config = dict(
    n_head=6,
    vocab_size=7352,
    activation='swiglu',
    positions='rope',
    init_std_qkv=0.041,
    final_lr_fraction=0.1,
    doc_mask=True,
)
Each number is 128 + 32 x the weight over its row's rms, rounded and kept within 0 to 255. Layers, rows and columns count from 0. Numbers have three digits each. The size before them is the row's rms in percent of the matrix's.

# up: layer 10 MLP up, 384x192, rms 0.245, rows 360-383, columns 0-95
# down: layer 10 MLP down (transposed), 384x192, rms 0.166, rows 360-383, columns 0-95
# gate: layer 10 MLP gate, 384x192, rms 0.23, rows 361-383, columns 0-95
up360 100:126144151149168115174055097121098122121138102149148119125133165082153171121194151103138150142139160111184066194105121092116102124141157125107129052084136066173057127108161155099151122114092086171116171151134167166132129128147187159188121117160183080149145201087164158127151113124173073139
down360 100:115174108141093157125186121094087072145163080116166146086071121082107102141157152156100114089162166085189113129149153139155148161100107108049170116084089086166072069140147096091143158140149153142109166162148158135128102116167095118111192128167107143085153119126142081070166141114186101126
gate361 110:119138168184132160118106122145084148148140121124155163086076139116106144099136079169176137126149147178159160134097123162082136169095104131202136143081087152154104084113131137124145173160119126167123145169130132127192070149142158150094157149149083107090135063101099128161136167162117105152
up361 116:130134205157155156139082127118116139121150189107122121151093139103103061179099123129109106183135131158141120126131152124105124189198173118149103112161162126107060129150134124122127126124139159128112129135127165150180168117159108159155123081124115094177179117145093151140050176123102137161
down361 107:133155187094090113101092158151157116034129094092107133130109163156114074153125138152144117068094108168145141084159161169158144134145181104162160101170173104146155132160130097131120180105129114125097181165091153051132164070141114104114215146089157107123180111092136108056098170118124162118
gate362 108:150155175101136123036128060154142119138131115094112089097160083125141093157159192161119141140131081143155182169134156106135104140152125164135114132142151081075121094104070131144157126117115102156115135147113153100158107081226119152171167148137138115151193147058110124092120132175128118225
up362 109:113109116156132154165132120147106134136095114166087143149124107092159117088094116192121156161133113189089118107120078185149129131104148087165170208149133107119072135070081220092087113139150148087110108173090140145124098116152088094089153190124105152089123117127133127089144110138173097161
down362 106:122116120126124113158129134140169118115068154166118179163092106134180120103156060152127142185139091146110118036119127125219087171203164116126107174195149137088118141144161185177140126166117105175075105130139078167153094111143149172083134175186175081094124162118179131075109073148145132132
gate363 108:114180142117109143095112061091125110162112127135126110157137153157144083115140122085095042172090189144111173078169116118108142118068140093110154143093157167175160131134075106136117068157119050141057150085155076124117129147128159169108143108163140147115145161111133111087101143092121086138
up363 101:138117153104160113143129144104175176117161110107074112148158089132127174164134175146144124128131079206081088111132169163158129158166116135126055097105165059152094096111106155141080167106088102111131185129096170131167093117147149081131141138127173122119096113122102125123158110132165117093
down363 102:098094080112127122162143117157103091109127154125159093184110116094148144221192142072088113096175113114193127132102108174116157112168135111158150135102065146104115084108141149092173194123131132131126110130090134108158117137149075138157119096070178102146118126145116167126126146097159152149
gate364 122:125078138106068135126117136118179154055166106171083138116114084116190146119197092197112187154176088132138102160083160112169119115161058161138086153115104128137089157160154085151154166196120120152125100155071108102139095134129189146099202159104150143171099143107100132125107143157130097131
up364 119:152061078166125182123132145129108107177139171104168111096158137127113074146120061101187100106108123135149114160135127119126125168148148183107124162138129099105172103154118119105159118081185175078119087110174169137095143100146114138183126110137135128109163181120179105149141127098109186185
down364 130:121154107085115147148090146101150121049139142145125190135112085112187105118255134085104174135157058103134081083061114138145146131143084108103081127138136100123138159129116084146147165193110127119161125111112100084134102126104099120125147174092094167145119092147130141140116089168121099132
gate365 085:117111157188109148199095114111092092171173144079130087181104115140123097104115140129123090153154104134132178119093106107125165107092087168152129179155175186111100148150066153106144138084065112118124117085081166138167090118177198162139136169126091082130201108140138132143116102100061161208
up365 086:123126119109143137125116146145134172124120134144166135151156131117128133178097143190067131111076151136170141127098100153084062127134188107115091126129114135137166055131144139183106112163151077164133158126128141147130124113034108080123128067090144123113088118092133101151119121119162172079
down365 089:138088143144115119095133186129110096130104171167105109191104145157127068121126166122125143171137121138150095096097095115127143091123210139128113140127116136132104101102125182140154145153149161113100115157094110122156079119091129167077181186153079182159121190096095103139136176138146061163
gate366 097:093131166110208210146130075120150117159123131151053113117152132170045163068112137137119149167175111104110150122142128116100124123103122176070075131078100088165089137134131111118167096115141165129112141109160081122101145106117172127119077152123095142105138087138138116084119111129122146178
up366 093:157135124146143100114077120150085128098163115158099068108121131198057158118138180159145116151138124122076177099164136143155079111096142130112119118090148154157100114088147154108151060091139153128163118112199152111114201156169132113108167118152103159108163114109132121130196128142109156140
down366 097:094147127124119114109090142104124118183123136110152150157190103202134135123130131172067077161136106093114149179118147122147091149102068111117078144126096190148095095145153130130126108193145172139132103106105145070162131134068086164156127164208184123185080145101117156080099143134148151181
gate367 113:112134085096124184103122169111142156156152160137104131133163126163167117141113111063129124097054134111166167128125144118105104090036135129129120108168147161123099155124139153169129136117112159150101149116117184106156118139165128160113112104110138155217123146133185151115122124132079123155
up367 125:161139072058142146136128157127154166134110201165126113110097137135111110146190116161123122151105149125093142082094109185122109155127114058137120116118102201170137129095094153107148103141115134192110173152165136189080162148163095122106088091108204089097113108161112165095148156140107168130
down367 116:176117144141067139126132131103144115175127116129156160114110113123104159104090085130179148131077211143147136144108125138136105176155138128088168142062136115150114124119152192114157132162132130171053152128116092105095150126154108051119090114073147181159115106133158171132114113089123173140
gate368 104:125170101086154193135125132128108114099103096108166143145152099172076159108143126092146111151115100167034136107105122102052105182082104194107151157129056170139126152093099128129100104140130154117092159112174169136172072115139130083128145156130113162140110173168163088150125131073069153135
up368 101:076205139096119127102101144084139122146122091108040119151141103156150118176134135104197146143099102171081202144168132117164144199070161119123123103101137137180116088118162173097102149110112164129169116106163213123088097144163096110153185139069140124140048122105100108084152130079144170166
down368 101:158145103113134081117109126207125097097085073092131124199143166129133134115159124177097127124118174183125079095106133100121107092104180152116119171130077127085089113148129075168141160109126125091092135144130121108190144080100096138128179130078091136126090109125059112077171134130132060114
gate369 100:135153146140163141137171143084185129090153150135155170142140169158079151167108150130154154106059134114149119175128103149125128135071123161115185124111130168139118122143074103187156193151153169128128159145120191105098093120132183096145096139147134123147084118110157150149100096126129154234
up369 097:104082110156140178130069120134126137152155014128122090086092168081115146159139120084127116186129127109121041105152111086132127162065134119142112088137153085211122161151070142139184088152149140133069154170109171126116112118171128151137115181147136120107067150159116144081130059152125185178
down369 098:136078122093129163121171096080136139112133146132121126080119116161110160132147139094157118149137130160139180138089084101135175147119114086084162095194066126144132180190109195083154147122126112159115132095139098104113126144132168142147054109151192170142087169094080171084208112123120135153
gate370 087:075183109121091107124103157123138117127172073121133125149129128178135190125182071114118142115148186125140130107141134124160136093108137166146121165138082098183161150077133119122136103174194096143101151132134142045159139090183169167179127146116117095182082097152095148119113152152088076163
up370 072:132152108134086111139144188109109123118131075162108139154113133151165154089139035101146099103148188121092141064160141119147129097111179145075185192131080115195162112066153137124158106188175100126160155125160111092138128109166146198163076132094079143169078127121107179181120187126121088181
down370 086:156121096146149127146162083133102089109129102126159148127087140075092105133135150118149184108093087137094185173124158159137092095125130103167099131147113089094143127137145102149066156103102188153076154136109125165093146115159095210094123118105130134196121138172157119109153040086120140138
gate371 099:113121172106144126199070123128094126075072121156146111127115201179099170091155132152085101116097076149110165131095148096132122111168148104182061141122091186112134162119128126160121104145094176191090137082152146170107049110146105128129106141128136082098191083120137130116171138113134134173
up371 103:131193165110118144135087197133069158205166051134117129074091149159153142124146111131135190148078089069132167105124143134148114081145156159066150087145121125077078122137136144107147138194161126135123151117136134179151112081166154127131125086144135151134098144120170114110100115125143167107
down371 107:142184074100127123106137134113107093099103116151106117172111132124156110106173092161181141129116128082118167116154147150089102098140104124094128134117156096127171180148070123148141160182140163159136139154129089146194117083132160097160120151199126177055132015114112169111140149101147170101
gate372 085:133160156138098166144079128166149109184082111155060087133114136100175163140132094127135138085111153174131106096116120104106162087125148097182123153141138109147141116125118105184136116113158084142176153102081070122082163138166076151075089118057158118128149144181129137069117157048152161158
up372 089:139133092164033114058094108098129103172133123175145116118134148135097122108099163108160133096101113161100085155074148178120135149114184130138144126143174151102122148180084071158187147159088164147091138103122092099140137118151085082109133126141139170162089164094119088114148150127136053107
down372 080:101136170117177124124093139163134111077153156042175152136160083158120158148094166100122154139129085096132123152167116174153176129158134107093111103170102083113060148066167161132112150131113117183115156211163118120108097088116152165111136139154123098069088135117127107169139124103140153122
gate373 106:113092097163187127120101134092153169123132128135163115100164113165147114121133161155136088115214133155119119182153133131172142064172183136122164157138117101145145142123101102028149140099159067177146186156108128148138125194179101190115152145113135142081159159113146127047044174111148110100
up373 106:097100138206184142152119103069102156143110073177089106151149115196131074107137152153143137146160145132125150127121122166150130087157183158128204110154129152152157119103113112105096114108145137148136199128169134085166109129155107131123159090134134083118175107148142139118097231118144070142
down373 111:136085099149100157133110134091121136096060129108085161105120139148189082029155128078113121132117162124088149119153123119163164104114163129156126148108097206125148166137100107053059129172105101174106136164096125199132101138167130137168156093158103088087062164112132173120135152110114127066
gate374 115:087185177131138152058143167137124106134150107085142150124090200196121127172128155105146154062179134122178124100105165118182142110119187094073159157103098168167132134169080132116150156179143121116147167097116131167117162136109172119164101113126166135126167107117163152030100120155144125122
up374 113:086114115130081075144117104109091186065097134137069175112194135125126116075101064145109140165175098119155059117135150128123200120175190171104143094130152112146151116113106139162111130096133131134170122131101130119136178133093087085124148106146127081157101146140084154107153198130070108140
down374 106:114135109134149075120131158097099131061142118145138138120196169135136127104171101125079163147036089124114132128151100167140061110116130136142110061115162089099103143131133142106139151086139168186125152149174137178180152102128125169089092091098114108148113135130114082108112140150166144164
gate375 108:085104129134138223166116090162147071110065175102123126111140123128068123066156132159079134121133083066163136125120102085161084134151163095118196126110181135113145141151181142139164124076160068093153116158171124153110174092142127126173127103172090081134147148140167112104109090095084169088
up375 113:133158129119155138118121153144171135114134052133183174117160092142093188117070131126185126075177129178132126156086122148097111151159180163116114144144113124130096116145120115121136125107156074142144099108174140169124133140159097125132182124108138176122131156137123093126129124083154170145
down375 106:151142112151210077098142128096117076060180064161122164139127053129166123155150111133162137103168113160174137117171131167129115058169122122114161113164145113127098143069133067147155150178104100132115094111099101125130114122135182142162127156100157100137167166122084121103158101126151158131
gate376 112:167146136152087096116196141161190155157144202166069101153121128147109175144112185094150160138110100153106133076162154164145105130107151097199108123102150102122148119121152141139111143162124112160143104094107093064113139117194201119087175169135138088137166146107164132149160135104114110122
up376 115:155144150137073162134109076154107101153110099122131099130110082145084169122119161131162133102120116093103106145145154116134169136069077126067176114133088105142144086172157084075181156109088120131141131167100091154136184219126054111075099102130105148118048112148125171137144148130158129121
down376 105:131104097095103132171090184124098127138146179145097147135125119080150113108166136080118157130114137140189117098119089137111107160162123112085064136132090152067167134085128130105144076108093128118119130082089100140125160199011126161168090123091136114173105070157099144155120140156141085126
gate377 097:145134131151113086104110208075088114157101107116152071104136110113148093156150108107139105125093105074126069172111146151131096140156107130117129169138142148090198152133103104194205192134107150139137135088092141116147195139159189132180103164079123132146112160137137124166133133116136148144
up377 094:085119098091132162044157154189144110178114154138132095090129171110164177157086139101136081161161174193114132106147130115158112111073158179075178139170170097142146176084113196098073155050142135092154070133158127131124148147134117136105141104169126120128110117161132149118112132078141117130
down377 108:062157138136144111140190146187125100085149090181112142086159109103154166107071067123128144173122143156168171122130110107124063120154100094127144130132099120153128123133132213087091121076152120174171138125155129092125174131147084149097107124131119136152111110164189166169124196169125169178
gate378 112:124149094127145160155132121168158126164068160126110090089173119124121146059100222150171145155098158157126074186140095127105109157110154109144101117110157100140135148135143153053147091127089108163155126116204093101150090159170120137131126107142137145116145127138229133113120126143094114158
up378 100:094114158145188154097149158160133162179084142153105104082138151057156113135153137202165170147108109148153112174098127116158094106167127122111144089131142137116120097137098146174095090030083144107110115092143112140116088084146122143177087093167070132170136129196096142129124157098096109154
down378 103:127064141107121156124092136201101111126140102124102175157060114136117120115150143116152147086133105148156105051121100108148121094137160158126116080091100110096132113156085155130173095110157125064124097111059127117114148120099139093071119093163166153095117106104109120137084091128126118130
gate379 088:148076168149151128093165175149165132176137066090074131146146103200076103116180111186079087114174104148143123162118159118065138139144154193146163140097151125107138123099148121068154094105142120144077078132098151141184163165161153106057158130103138163079125115139153105166162106160106105102
up379 088:106112093112161118118169133156148121154087086099146096122092141174146131125154122128151074154109108140172157106172199090166111102145103143129083101104132164092111128109092130092098121161093086129098112117145122090144104067145132106157143148133149133164138120150073127118127092181142099012
down379 089:159132116083108118095126114105086132138173095160145184119148123111099103136132203096099150140115130100151131103128083124112198138166154110157094131129081081163153130118142108114051123136133142112157148097135127114054153115117153161135172089137133116108121127122177112138170149113185142106
gate380 093:159159127143132195128075137074115080179095195081096145151090173184134059165091086137121094129132132157151130075150106120117153091171162138114130134139171102144137101142108181111145115126105124121125174098177114149082160178157154072117060121164085106121221133211101157147144077119121120148
up380 088:071104180083144102142162152201159117109162115087101120126169129095140185075114131105151065138147152176107180167124140148125122092103141147136129148102099118140139106093137105096092117157087112135117114186120162132163102120143131114126078097086212142192092168138145097130158089138114098127
down380 093:077103094084150150129143098121076134077044166180112162077081031075120137074114105130113125130142118071164119131061147114148167138127131081138177159135107135097072112113189133124174110153147139122125087125111169179169129085174188088173098153137180106131151113178149124134053114107104163096
gate381 100:098096188110169106051126131111122133184127170126123104137123177103139167141109130133114095100188146072156138088114056146156181107157128136155126140095125160185082161159136159128174087119157166185114190095144104105165169140171102149100198077151104126183160115135098118132100123116111134143
up381 102:138094140103127080168102186110121072166149176134184113159165105127163129105143090108087111078151129158153146126131131098114110105110160114130137138197095085127123155123122141133099169192187136103071121138096075077145101108203142134126140129122105098098173143100169191161162143191162100142
down381 102:135145158147135165108132176134108132108116202119095131114058150091161100172086108131101151098137188153206135077173165092153145097132125096036127097125066142121192168149111139148151142087096132155091060096140070127146118072111112183095100142143168131066140094138156138153120105150148072145
gate382 086:112181122116145117155098098120166142164105102175142137150143109140084054105119113127140099139148146132115156125154134105124102182111101129178119160108085207112112162130135110124137094103102116149145092144101112077114135117116159083132161101069148127068134126076076109163136127122153067186
up382 085:141146167082160137148163157095118131079124130093089148093095171171097132140080082121156156098084119092067153125196115148146122168079170110139100138121121111110098183124160122145108124099125121167157149073115164134146140128043092116116111124107121119102165100087107086222064141134166126122
down382 081:111138128148110156171121111138137150188177154169146183108090160120148085110116033132113110075133102135133128108145105108099132159081100121143130096126152153128164177156116130116091142122099163147156151161150125093166143125120132063118161127167171162173141122132132138176040102119130124120
gate383 117:130054137089128108161144183133140071091104167085113144119131099157168119197161147080142105152111114100141117119139104138148103113138149063149159108147117157137169102159161116072157100158100134052142129109136191126141104135137146110173100096127151118150105141115065178148112135086115126090
up383 116:132158143114039139148124152150135053071080171118114124150119107148154098156186136112158131110134093106113081097115095161110136131126145179171098134136171110158118144106169136065154117139124137148093112108134144122080101118147071127118086160129145156110156209149098157162134163131152134121
down383 117:157157102198092160184140101184097154105128164124033088098117105105125129099175030128143086137145140116121118068187174088139171090118167131095136129121162095066143107166149172099163126121106135140160116137083107057130056137095138123125115104127074151108085134118154153127108095108102166086